Weights of a small transformer language model: MLP 1536 squared ReLU.
Each number is 128 + 24 x the weight over the matrix's rms, rounded and kept within 0 to 255. Layers, rows and columns count from 0. Numbers have three digits each.

# down: layer 2 MLP down (transposed), 1536x448, rms 0.114, rows 892-944, columns 224-279
# up: layer 2 MLP up, 1536x448, rms 0.209, rows 893-944, columns 224-279
down892:099125143147136133135113150135105135124076097103128127112097114157109078120112130134120149154155088155120131081139170104074099137121110109143106126084142110170134099123
up893:124109116160154134138188134151111150139141103117122092153131112110102119200089124167104154088142111151147142126110181130102148159124102130107099120162117149151102119137
down893:132117140138114118105128145096123113108086092119133139115108096158102104156132117123153141104119084124122098137136141093149111105147125139145147123128129103111152127165
up894:092123149178128114096124170097112122100130103102098107113117126120121159142125171162196141086109128126097113102123092145124135132087078110104151115057143131107109116118
down894:125117105169117159104121164140118146097131147105136149128085099135093144143083140207138156116115142090114163052131150106156107150130109118092140127119113150140156155136
up895:132094125140137131111118132130138110133135123160109146110142173144124109094079132120113125122119112108195144090167086119094137100076139170115153140130108174109138107124
down895:145158132088076141134134075143143111122099130153110076116117110099143136122088131125080142111109127108116079119152149178116140158153160130103123130118137122121138142130
up896:161148130103132109137153131115120128107132156103160123139143135129092147142123133090168107137103150118088143154161124125124125087130086123112134164145134148100125157120
down896:166078141155125154117169139112118096127110147129127090126152070126143142130134105178133165159081079109124142143113131114114120157109152132133094066133078121137116149141
up897:140095159117138146094100143107138099159106153157146086156139110103153146133116111058132142077164170173197095094108149124151115121146151159100127145119153125134137129131
down897:128148119093140178113148143182153167087092119140072147167109078132130132131057118203151111110164101109117082127103123138137121127101119139131134092122147161150156146125
up898:098081183103121127120150119169115137142128142104113174095137125097141150106153103112093150101150156104162104128119121115116105139154120143105153141139152175115094116110
down898:131162094125138101130079134157142103137097140151151138138088115134116106125161153148115101123149099090111127091127123118148101150123146180145147143131164148131124112099
up899:109098138141110146079133144148130133161117153114158145120103152150111178114132135099155130117114136108136125131097105159178132103138147088172105128111154105140164150107
down899:145134124151136154131153135101133133060125146127127125125177121160114170108148134136110126132093127118179164102161106119067129115140184150116098054159138079139120101124
up900:111125117139162108145175084109159079109154140130095108107145107152164122176134158148084147088155078113117108203087127143097169085117120132133148119136170098134096105130
down900:147098070155121088104130130151117116154114105164089147141115119123105117131162092103138114103126153132126141151199094168097115150147169164149120142131142146107148113100
up901:137138101128113153142094116163122114126106180149117120132114166124147121110102078075126157136119103124161113147122126142105154140094113151154118102092119097110117184123
down901:161106142147145143137114125102121136131125123112106174045135122119143157107120096120106128083179129130177129149146159110107112122085135128172171093042116137200102120115
up902:122123132135120123125130136125122132116121124122128136131130118121126124132130132118134127134124139135143135135133130139122129138130123152132138125125130139132132127121
down902:122109130104133121114127119135143120131126142122134123138131115127112127131112118133123116130130128132134139125127139109135114115125117136143126119136135121129132141119
up903:115073146063137127069116100122178204131101155145150121103095164125127151084153071144137128074123169141099153130134133150144107123152111145166151145125152144108120120118
down903:168107131117100103101123067141115123124122129133077101093140098104106146145111094147155105125141147151097107137123122142122101105150149112099120099121115121149095135163
up904:139159132115200119150149128113099182107104132096127045191127146106101191089134130141115144149098125153143109142151083135109181080101116157109135099074163128100112134157
down904:126148115078142121177192116086119153139114163142112112112098129103127132111089123120149149129086151147146140165152143124141114136142142129132088095082134155146188128136
up905:169120102104107078181115194119102144140118115142115085136144125106101144116134160126144168143112112171144141132138109141110141118129165139131117145084100135098140087120
down905:153122119132135122094128167171143166077100105159148153143140132121096116158163115149157134148101162121135128133121127124133151109138097177153172130148144081118131140120
up906:132158152122137116120125123127193148119171135109112152094133128043120123125094144132124075131132160135096130160104078092148123140087152144154168117117156100083138150161
down906:130119146130119134135122110122141136099124116137136150103145093144111109109174132135176100130094162136078119127119138116171155118118137125121121121140166107142179113110
up907:137134128131161141117144108167126114155129138099106120121127136086142124111163130165154077110089184127174132128171114103112138108110134126123180123140097129136114131141
down907:127119126122087175134091116130137130133147144141134123124109077162135115111137140134127106136143153143113111183114148106182091142100146138104136143094124146104144129107
up908:056080115079125089138106138107149119142127083122124128143132115120141107116111141105116088138104097127103108145145094111137109124115177125096124138135108124115105115109
down908:126094148112153124118139120116105149128099184106106114123125151177136096158137123105147141080102145098132121148119122110255138136165156127101185125140115118145179089145
up909:141123095106125138167128120145145130121158141146118145135119111144101086097185171100134109129112103107140159108144120134107121168111096176167145139125144084122136134102
down909:110129089124085096116152099118123112151122100142147154134121099084090127150149126159191107131128107104114146127141133196169108135088128121111123171143109217136141167113
up910:130090136152101142128157175167120086135162132116165157120138088139125109089134129113135150141132138144143088157103160135121132101089090157140084144122135102100091104097
down910:131164130127062169192159140141089118106105188108123147123165126107146084130141141092135119101121129131169136113103123081133109152104120143102105111118086182148155138160
up911:091126177132167137080125100061142118164098115123191116151126119136143088140132128130138135119091109073110087125105129144144126081069109124142073151159102130119137127098
down911:097152126122128126139106095046075130156116091122106145152104116119121114167162149091102152097103173106119149111133104150140165113145134144135130155124131138105164181125
up912:137141151112107085148118132139103154122129116093108103174097139150144119124150142109111164175090147153153164122133141117105169153154116153114076095126108172142146123116
down912:162123068099130150132101149133129137148118158128133150127096123161160115124168151127098153139082082146159142132155140117127099134155108112113128084150099119094130148124
up913:110133172117100106139118132091161152131149090141138151133142132129137172080146130138133177114109121110135104104133133106135139119143137132118131138090080112129163091097
down913:099103120131115104142094102142133128129136138107160081108112100159105145148092126148148120135148134157128111127089134136201144101106088146148149132147131142146158114114
up914:107135125131133156122140146157117142153099133129110112128179127139105137117139146129124136122161177130152110130097134144146094140128088120158121149121150132137113137142
down914:142107126164141181091104129118088119137146114152124131123154098141137096137128143168120140100120170169168115155085108089157156161112105100141146166087094124112149116157
up915:121126153132117148102157108128127140125147109134098148133112126126149105105096126153162140093154106117118105155143131106126123118123117101146131109099137091164101112083
down915:160142137165100129112173120145149113143190119121144100161121123128157129119124098124088112138153135109124122182100125131169159131143158077157143134108119119098112162141
up916:131102164155124132101136129108164149107147175110091135114128154102106131113105139128121129130160153104114123112124093146136105118121152090123131107134166119143160121132
down916:116159094117173147125108142166152170152118122151122142107091100105148084140110122168103098127127140113111129118083147117157162148143060144132085102116158120130160121135
up917:139103076128110140122092133124120138126148163138135151128149070166080153119098168100144118130130133105131128132138140113138111110120160121126119152174087145128109117144
down917:181153116123116118147121172112125131139116110150102135121135114127133100095116143106106110117124162120136150093130135163149095167083125100150168109113156143153128121168
up918:099209125175142126132105105173132143151174147150104126121123137108110122141143160107106148123120109115125122114116146160097132094131136126130114135096119132085143208117
down918:179127165169132115147146194142132159152125085063102132159167103155117127138137101135150107159076147119140114115153133159135117179073158084123112127139119136139120159106
up919:150100151118131094178176157134164112126136135080125113111137135158102140160113105110175150141119110151150129128142081105083127117109111144056133132145146130148122159145
down919:132112132119159100178093192126118136111170072109108084091126152106141105128138157131145095173098170156112082105145142136146119133145096144102112140130123124117157150127
up920:116159087129115130099118116119141101104146118120165131137084144124138084087133140129130125125110141126143187133165130124124135131168086139137136144067171146121105150112
down920:097130086145099094147140117108148132098120153094174120122104130092122126112138114120087133115126144099130130114143137158152132131096131146129118136155137133095156142127
up921:122119145122126140122151101154112078131170184161175106099090144133125155148131152172141154126149159062148079116151142159110102139124158106140155116108108121157127116112
down921:119111092145108105128092164087099169095128123124141084140140109142126143187150129151148107102118129131132152102147120149098100147148140175140062148158092173174092129087
up922:072095108116151121131125160157137089145146153165118113151106113121134145119121098088099150112101116127099109121127126136137096099132143179122150151160119074154108101155
down922:111118163112110147156122174130082133134148133113142140097099153105113097072122153090111145109123135087118117132149102064135160167139108125125076146108128114126094128104
up923:113125123102092127088106101125131155129161122152105149131135139143136141114175124102096164171089141106136086122125138121112169151101138192149091126155084133080155112150
down923:112106138149140088166132170081139124135142125119110126149120117168104142169116134146141099118142098133119129124057136123149138131128088139109116108134178125133125145137
up924:139136149111137129115131149130149109138120153099132101129123131150111089145147129124120164129134116093112092178145144092090154116124147162108113106145138138074098140119
down924:097160153088146135119146152158149120127131119136165103141122155144125151146119125122149125135145072157148153077106169162181102145121174092116144119121115140101142145080
up925:070082109122106142125138134176150124145087149118118125122140096139111134116159163114138159140126105138116087142116173161126158144111101084170138080184137168143152139146
down925:133163151122133109120129136141088124103147169140124077095118148128147091123148181109179089141102112159120084132123181111138146161118100110129090155059091115139092126145
up926:120098155149126154126108158100160145107137160169125147114086110121097124167119157156117136127169142093104117151156121118146128117088101154120161154132134124099114171127
down926:131152150188102105139111142091134148135176146098143112113123153126132120144158124132163140100145156112110043094112143129159127118129126124118109097110123170071141142133
up927:139109193116117121097154136140122107162076120126173126077106099125183091160107133103162134179118119128113111120136100142127122141133163163116110142093136149111118112151
down927:067133081101125155131142102157139116128111144131178190138119128110170082091121138105136130117183133153119163130126143097089116138117182112118143125131101111160151138135
up928:097085090158115162119096117134133170096121155130135136130138140137131091113093132106127139155117103110115141121109130127115111066124130162086100150071139151067123187101
down928:161152141119128126147134123112081111179146098178129148126127130142150096129119150105112105112137089161109093145165134151160123142123127129114153127134171103090185070156
up929:128114123168102084081093143117109072127151124123124145155120114159087088169172111103147110143156120145167112102103156120116127093155165098101105169151104151143143143091
down929:160122085162112118142148105144103138116105080107169127120129136178078131084103128189156099118122139150105112087156122166154139096156115095131111156091123129170174121119
up930:111112116162120142089129110130120107115126130171102162112132147153124157085115141115119146110148087155144110112147110131119116138133179123128147164142125148137130120108
down930:163143123114118126153109127156109107082159103160124082104103180126164102112077142109138103105119101086135082170170126130184140133096095114131125139122175124150090121145
up931:097103093081148137122112109096146156095066117168116103122124144120137123141124142127163156116160129123114104135064146145128152142154096171116163125170152155110126101115
down931:134143138136135166120121093131141129147133163144111138134142140129094197148158139152103113149155144132114151100113133152106137108140169179129164118163139133098143114157
up932:137096106144129159133136145154152127133147145125133090118118124145140088142164164178107146112128113160140119144118105045137119073136096128138135195144112104068168119123
down932:148111123113148162128125203154092169110083123111149123113095125126155103097130088124107113100117139102133128148138144117160113113139144111146108160151106134120115155130
up933:142122167106136157110123119128111102120152134136137120109139115142126129107129107144138147095104140141127129122141122107154131096125132126123123155133170150138131174153
down933:091125158124095138128128125178109088130143133123169132123123086149126118101089107083128124177145105127094153136120125137137113149115103107122119159123099125154171106146
up934:144151145106076152147102117132148084134098093101127110130143137134132102118161125137173132110112154095098141144132109160131135133144122130107177157106143121126132134170
down934:064115158111085108120134099092106140093133081158119136122070123154104134164125121140147118145094127126148122149106160091131103135114077125130165092122140150110124180087
up935:132130165100160117126157119102158131176095110125152140154159132133152121152148113110140112111113122115143124106093110138099151115102147124136076095152097147149140113097
down935:121125126116148126150082130150104136112137116131161131129160152120102103100123149146137145188156120103135161089133159145139125142133116122111177107118121129113132128134
up936:137163108110137134132100159084127108141119115061157155103099129099123141120104153093119081120106147135147116117127161079105134127078123132160141094121133132137158110116
down936:114152150171095162129147159111097129142101106133078171158120147143105165136113064128147109174125146154133095134119139127173123136107171143107137131128099119146109119132
up937:085151094135102109142129125117117138093128121126099108110129133085136135134126161147127145110108124109130135130135129115121141142135145112140163161150102151132085119094
down937:112142142107136121152163140129113195130105142131109089153110107138117127120153098163108137101100160158157137139151167132140117158147124108101146109117151124159124113128
up938:105107195142121161136137119149113134124210114091113118142133126165092170118101125161113116129110126109145113115105108148117089086106140117160067123122159160141170119135
down938:123146129091150091099130127160137148098104121116146142163153135070128151083135093135146145075134111173194110105165141165139090130164159133127104135118152120099071166138
up939:166122086124134155156130139205126097135138118179097081137147104105131114071177074150159131129091132158135170101165117111114107107105101134111147094140111099087095156108
down939:121102156143152106171135099121166151144127101113154131163129122146147120066150126107136138148154137158160139112129125128130119108150136176173161154132139143117125127161
up940:085126122134158175128104182133134103129132167160116112093144133099104147148086129118128105164136110121123182116103132087107115092135125093166127141146106123110116125136
down940:117117076076155110136166058172126122105110125170150112137171119096115129160157124117123156116171152163113114107141100121143105098159135117139120144125123130106124107131
up941:153116164115129144111128089135152142162166133074106100156142156103109087114114141126124173094164151107122122157091131103114108134132113156108108131078164081140144145080
down941:188138140161111123089133145141116110137135123076177132153110133153133138154162150141160114129146129138112144137093144109162156070118127120109131105147097108108127098149
up942:106147131131077112162128165152117104110126158125154130093104104135131117131160161130140116118137100133153115148147103127109127089155119171168164138104101131174159148134
down942:088150102078118136108086147112110109071138107154108122147084150108128119133105113147151143159136130097128138133146116119075152119156099129135110148161110094144121123174
up943:125094124117146122146117163155117116117163137137136080122155114122139095138174122135152183117151113137126159151112110108126138108107126147124134105124141139132161140107
down943:122121108105115086128105166114112124127128114167115117157140084108143141147129131169098134123085163090111117129152081126099129124064152151148129150096122142140115172138
up944:135157121151095154151137119108137116149136148129143126131097096143149134135117093167116136141107080111153144140163137183128119120153131112117171125140120138097151146126
down944:168162108142096136104171152108181166136126126159128133120137090116128125126133136126125141124129144139137145132109134149144100132152151090123125155164102142125128149116